Part of a small language model's weights.
Size: 4 heads of 32, MLP 64 SwiGLU.
Each number is 128 + 32 x the weight over its row's rms, rounded and kept within 0 to 255. Layers, rows and columns count from 0. Numbers have three digits each. The size before them is the row's rms in percent of the matrix's.

# layer 6 attention key, 128x64, rms 0.159, rows 0-99, columns 0-63
096:130105092104092133125154157148067098096135083117125075131144140106084164158106110060102136081124088163121137083156115130174185212062199125117173108124132139118092147119148131100121086127105134
086:101142155091155116113092127091095149112105117132162095099111112126137105179160125149137147176087104162132171166131143044123161151047157136121082120113177112145160140176164108095151191165169182
083:145096164061130090114144111086120088107174102110173123189110089162094127132096105103115095116111064180115136142105093168160082138082121165141128094185111122098190129133101065158088154136104113
089:121151163095102159228154098136127117111155098192131071109075128149090158156128124163116101107104086126088127126151136129164183185117093114111137110127114087077172152159077166095076137118143123
090:084119167119088129113159109145086097170173107127172125105113169094148097105138179101115111182122178097136215159053147133173128146085121151082100110117116128151073182156101162128133157106132099
091:125090050152162178188112127154136113129123149077078100115159162147075133142104164152195114096124180120152081150139102090095174108166120124168143100140159103182137144169176138106176117130133153
082:171183098117195101149150114158040062096144131129156114128099183155129130104136137150112122088141134129163158129068121102144208129111100174110151167097153139140174147165124085108138079099115136
087:127130094161102140123098109106185119192162089140094126139133116171100104029123100150098160130145147118060121149117158195177121137146108134154149190141137152122103125146119078131085083063118108
094:116106128119119129197141102111126143117101144118128115099111093191113086091097149179186147137163121179118154132099162154165131121152109093177082172051139117139164156113068108057176147167149118
099:158126090085119118181157066138138166115130109139183126093182133155174119113114137151122126113127071079113212121191156181095132136111121106146125129121108094148116110176115068080115155113104061
086:030100097077120156126131174129122177083134157099139080097167115152158131090092179160090118111171179157133074088129110093090126117158093090112136119127132122118154128152069183121146119112145173
084:153124113127077118156124141128118153191143096144170181132120122132148172168214110152155080063179119134092179117138087154081116079145170140107119121093164121178089153095174135148083117114100128
089:100126184114140101105189169132177097077145119075144133191083064113085164100122122099142121115143118138132120131117152161076158140139153173178098113140065154082189100155151120118140136079139164
079:108124088178139105052157074100121094158108119152176136116140113150199163094172175145160125140094087100121134152048184139122135163129149066116124071132141113136078127121154140117138136123075106
101:158114184092123087125137114125108161143140174122169133164099087123099159068111144131091226151137132129158075197115089068090180106145140117137110113105131146122119157079101108172074128114103104
099:130178183133172085088165139122144166169114097110163132143175183186094165165127073167121121104150098115118111177100132165130142062115118091136160144143151164109174090176131112181114175164141129
088:155141140159163127161104137088155132107153163094056129148152112142150093081182158202167114144132064135142155113147076139128154122108164096142137119105112099130164051109195060161136126147150135
097:107162177117146126111092123090086093125135116120046127168133161208134089149156101139167109121179157142155172142142069134080142093130110118139144124098179116152142078103166059095137165113127177
078:116110096161167165154125200099161068109158095090074101109103145097109123153169163085173095147202120134135152139097111099164150085114127102166102155160149141177133058113131128152126101129169173
088:122120128110095142150105089192137212156177112213147122143152107145114124129132093125168168101168154110083112130153160138120097106123199134054089114082188086145142124120146089104126118131162121
096:099148090089097116106105048197180150183107139141139116144117115183147105150127168108099138130081159144157137085142113152109055185153134110111191082122101152123167118117164134168111149104079124
141:120122164125058081079171116177074139133120102158152150137111109115153135141092090123067166117097107162121133104161193139141099182085154100095104084162088123093112146104063079149081143117121107
105:141053143154114081102147116144089137142149165138195150121150117079180143144085148076113130121135159140168110103162164157155105134132221185103161132158128176112134150179096109150107131082118170
090:090129117124159117166138087170134155162135181143139155180113148169060118191096198164091118119127151124125064136171159090111106133096158138116130126099127164165137113147169090104170110103182193
079:141113122159132172103098175132148142123143130135103072151194143062128125075126076192179178161143099121157095091127149108165094104129139119124051148158123140134146123205094113161145154117181132
099:136173152150139129136157140136139141181108112116098119051134141104097130144056144134135143150138162067202191104146165125094111215159078111125083094133145154111106080107121180116108119146150157
088:150092111148100124095140067150127112176120188090137086112128141070128130169149151119176126151112121106101139068106212114064112075107115134132168148151163179115085099119096110116152137111072079
086:132134110197128134124138161089080113147106085123137143145113147176085150132093131174154164183169214152099126112113146170115084130139190102216134106120113121143116193189119138126114128103111117
089:157117143101116088154113175178153156141161184081156122128134078129110086195105117206111133148112177117095093105110154179119155131083062147119119126062156074150099149162159126128168126137125139
086:081161111118140114156157123136180125144137141142139145112087211131096182146076162104164131097135103196058123116077124159135110141167132118079106182121113135100121139085166106106097107146150049
090:130151127081116105098174130095121111117181180059129057132120108143036129121121159120114121150117112148125115193104165165183099136125118125110089120116143146186124110168112174066104101160165159
085:181145085111118124135135172130138067127184134184103127106134088075114156121177147186169139079165165100179081125150159147046151166122092156114106134137092141166137174117084164138138112140123116
119:180127102164103125124098119151137144054133082115155174165142130107128101099126110076122063133097055150104124134179171116077142066152138086113143138162137122137159206134161193136130148124151112
097:181127143143143102164159070139090144126137098133161161159124168152088121146182129124145087116129111191191098109122128144191189089124118115169109162107108117175169105157091091138197085123150173
100:095182155138131087148168123086148131149107129175193133095147100109090171207105096145138158096114073088124122116167123170147090126146152113150143054141111208159118096129080118105091112143131143
110:128160080154106101113170079146088058143148187122169111135091116166122116125066109090107135113135160166141080156131129175080119127100153098185179139137118147122097135143153193114092051114114142
101:150115134085125168151143131090170065182087145157160080086104178148115127208068086155108178093187136151149086128155153131169077140123176123142119102168110131137099165129138114120127108106108099
188:113100160163107104085142132072150142166110177175146137118115063103162118137143099111091171140126102144093108095162125171129033159081146120114146104102103160064089086113090140118082106160110166
102:131089102137119123116105093121132148179159164164118143118161087131124140152049206113080196121140124185129088147112124175100118133111104199110146144123115187102149093092124066073126102119127154
116:136161097113200173097060140153165146092132142111062179141120141164130079105179146147099162110123110153134136205131113209102158077108119110149146142134117086140161141162168116155141139090115147
096:093125186130179058102153105128114108082054098108148109129129129155117145078180167116082115137109101131156110166117104113187077106116091141097134132105079083160189104137159097143146155099177148
097:100111123148152118115117118138169119125065141135152137167140123135181095138121166140137104115112081165079153166117189143095132073124060133143159125106204181137144213153193115128146169153110161
111:150157132135159113092135133146119087112124171187098074122190140102131100122081118112186176078195165097106095051159138114147085202142122124097193106132146111123140129099113132124104142156163131
098:183121108092131138091115152175109164077149045122131171186126132095104088173133136103116126116052114085156036126106131163116146115166124135161123111146143110100101097084128125101176167130158128
103:080119106070140172077134162111132143167104139100112092112105183114108167177154170100158148138160110110145096089123118188160105139054105198128130137153181172130113113083142136143086152187118117
097:146157191180155115107159168093130082114123066106138153124108155152180132159168161074129126158134172134130096106198140133128138106162142154132109137160212122128084068101132143187086127136140090
098:100079136169116186153135159087117100111168102191160123124186140113184107142128134160166130073133098135099091164135179093121118106070092157141174109198129119085136073125090124115072120124114131
119:152152112144152127170118166116100136100109164133165084120194157120144125096145085092145132185171103121145105195094185186117176116170151112082139137120115136095177132081114095095153108208143102
078:122117135156088125171149122111147145215089147184141086089165128112138151166113140134087192083162150166139136104186075167154095085105147139129137126177143123085110097189110129077126110132077125
110:075187125101122114103118177145159136098163090092176147142084122171140139102080128154126061156117099062082171169111112131087183134120083074168130140080128110141130136073169117168144136131145118
106:054063141097080156151094178109114105145188095109084164156138097102189101126068125172123182153172154138131094139179135133133111124117106123183149154112146112104088155141089121109100119097146083
095:147092134167098119143150099065093128130107129130134115113167124114129145196133114138095234108126103112084044107151098179093073143120153126106173114109083131099072109113146166123102103158100136
103:195124111177140123104112136123101087173141156097152141128123162088098147149100214139137093088144140111125109127166152165139131181110114123107131071119069141145108137138091083111038099180099173
080:162145113091115166092117085142111093085164091130175116163113157148120125105095143090163137149154130149148110158101144134104158080117138130200098165167060188145145186106159130114202087101172156
092:136142177145140116137123137115100154137129192121110084130117164059192145178099093149104097086080122123159138130144126150138113124186083159173154073187098135130137110102146175129103088197176164
097:124163124117139143105137127156175120139092108104128118147138164170170141161154093149167106103140076112227121076104122073163189117157158188114159169132044101093099150131077125131108141126130140
095:195127182127069133128148128091089118104124136103114132122132124114085146162089194118076166142101117205129128070088168156152149205107169133131129137108087109158123122117102090091123141111070167
097:098067146199133105126186106177147149117152106109158125147090090112133127153133105077125166078077209169103095145164180159151137143128196160100123092120133163135154143176117123167132143129107159
093:132159109075112098149160125134098186136108062089062147140121079131132163138118074120119184115154130116073126092149162098094148110128107165113083161125086111170132088133115129087156157129121225
101:122165170107178122138080049109111122196144091119190110165161118118126129136129159147148155136146118174151070145085110147178151137104142127071113130161085098092082088148087099163135163076101114
100:049142149164121153104080065116135143095138140166145069122105084093116190131129112142077113126141080113129171163155146143144126184132097150112137191077130118099108061110151158146104151095122074
100:115158110066113138151082126127113115104112097119129156090103112091112150137115171099115134116112187140114095136196206073147156075117101109082177119107150153115028148149108129105145098180114148
093:167166144082084196165164178115145146132150176178163073128075157144132163122168161113190183152108152101112090131165118090127165107165132137141113076115147173123146079093101090129147127111135154
097:151076082187122106137100171104101175119064152126142149103107149115149071183147177117153084109108112075166081140199148165118146096121141072139116178115077085119145157143139140107121127118157159
119:115096139135123076100119077097123152166155165161153131120108082131160150130082113109134134088128146128125105173123096133175092160055220134164117127084106128073148120104072079103107114113103196
096:149071153145073110102134107139142129165112147105129143131119107048166127154161132172126163070156162163102124092186137125215086125122194149083143131114158141094128108103130088122064120127109171
094:194154138130151138156105132192099164117170126171173145095148162109142101116130104187169121080099157154131115149109141120154191129137133157073086166130187135074123110139186122194186120138104117
112:163172106062154158128112128091164106108181019089115123141108148129079109139132170129087093145085160104127127156128094071127116101133136123110129174113140142145146116134187154202141103135178108
124:069142065212093090103128131119123120099133126143162111128088115095141162148092097147072134133123039138098138086146097158139089113122190083115162072178110118131109156153100081126134142163120121
139:106117139172105125119137129063116145142112169146155121088114107077164159169132141099115164096165107152088107092129127147154048117075125154150181082161096150048116131063088104089102143148110161
102:156095143159128126100141095154173120074105150171136117138131135174174100083165100115075093183116153184127082093099097160072138144112106085086181146143108112126095104136160142135152174206096107
096:047140163152110083084162169102178144125131117152091099180149188084129088120159141178122132174128074144159112138127143106071160127165146159117186141124111145144191147149154086098110081133145129
098:158169112080094176113165123152145119118086135108088117131097149061147132097060108099136094121070139115107118120105111103141133161146155054130109151144186176135102126181168175126136111172078069
095:108119070125099157163135097086110169087109140088104107106113154168107097113133088177097110118095221115147106168111160110138143160142147135061164133133160115145047138131101176090123124074147090
095:156148142145070088116124128162155082122160125088103194122116116120141131088107157123144103138149112118119167167080124098117109097096160167065132127168140130116209189095073191111066151093140118
111:104148129189079132089172106123172040124082161166165099114100169146110086169106078092145148094148137144103105066140098136139096123120223139163114106144133103141162153143098119149118131138141164
107:123114168154100109146122124107131210086136136119158122154117100168098129058086138149106127109102147135179103074046112138156111154152162165136120149153082090111147145173195168153159141077165151
115:121126133106176113107113066112152102118119155159091130176138143149135151176106076159101151134107154137153145156109053132119084184129181155119085142173020140155134112142156126108190126172113124
106:129138074161127143117147134140126135073127129169096120046101117137148080114074126125101158066145088095170152173169183131110119181131141102144161100154116113100167102172155138147112170128038124
106:186172089068056129192129145062084069135178151108098140103142104162120143121159150100156164118096084117148113128102085172131112146123138125112147155115120108143181073145113120124074078116144105
078:194129167095184143111177137167126127058136114161139144152060135130068124114124157156118125175080139101162069152113174136130179146158095106118132114143117094131142154115131107164176091101111051
083:136058114077094102083140145150139119189098109194126153199061144148114134078155181062142083129108155126138155144174143179172103117120112109125116156071125138139171110109091131113117139107141133
114:117143149059152158087138058166100138073090104186119181138122111154159153145169125151136115183124133083171127116089163085169155086162087147153135096104086101149143146186087150125116143134129083
086:193108140131161146122077148170135176087164106163151146151091092105144116103182147082147121152115122167120185113119105075105156155145122116093121182160120197154179124082150153186126130082107084
092:102157103055139160088081153130085092146127100153214132140152113107108132131150118126126152145114105126131114071142159057100133162121151133119113133168150193161121135177125176154188120113047143
139:171114088106143152162129127201117111079146096132111114133121137144109104074151123121158093152143101090150139147083126101093199093202083100144093146139145081186101132192132138176150131093140072
121:105131133076160132135181090176118093121127110108148166113181132164072072068127137099141147121136121117174143129132200095157158063128104097112058185110108098203153126124163128130111138125102121
144:130193124102136196125133124153101144064124092088115134140142149178085135132134112171147127137142143090131167158150115126068172111187042113136077100135126129167156085130164150158106119111206110
097:075064105113156147161097167178149172096104143080082103083084129122129126128161080074089097140118147161112119114088130078104085156121149122114098156069080108153156105184074110116119134164158119
118:044113083074058139080114074107133155154157153140152120114117119095084146100127118133142121074171147153133091141096117130160108136044137124187165128145103144118110091108087093129111069115151159
110:167122116133095141128083138113138079136114107121088125141185094098064100140173091145088156188124092146105142142093226199148153090168158142130078144173127105146117132182161151107125125103120142
120:169094145135103103149151130123055118112152130119158197100125125130159128137092132064102141141098165094139058099197108074106152122095134152115152085150140092137126082118165089051123075120109153
103:179096128080155117095157096081127104075132203133124177190092109066131081134113136098135101152108136159130169140118144101062072131165103152124163071115129115175111132096118132078101103096115132
105:163112134171154128155151094154099141112117109064090143123101077155146132140099078143118117135076082162164177081113099147123182134063189139163127143149137112118170170097148143165146073198114155
102:133173103082128166087119118112086143149108186157123109108147137163155102132109185151087122205137072109118128143104123133109145127167161110168043133147106160140086096104097118120082208152167139
107:142094141172106075121195120132107147094123149103176085150116109089136138106147125156151128079159112115041097171116142177111085130096129072127084149098108105045125123121104079103113133125067147
067:140178141125143165119163153123088116154098127135150090099141119148145081150197176098110160170159136156148196093086138086102117167093117074100113163149166120094051130180121093124146134065112140
085:118212094098157186096128188120197114086126091153090147111173114121158122093108109137158137162119182154141141122101118088082098119074124100157141079195187109142118136124129114151156102126121086
085:108087146143077128136075135153139160105129154081163104119118114090081175117115086086152122116092106098148115136142158156106200171165122092103081113114063084118154160103104196120168192156141106
089:115122133189106158106151069088054097163118147148144126093187114126203098145137067126092066119149095154106102111084135151102113130104129112143110062099069141128085123166094106146128122133101162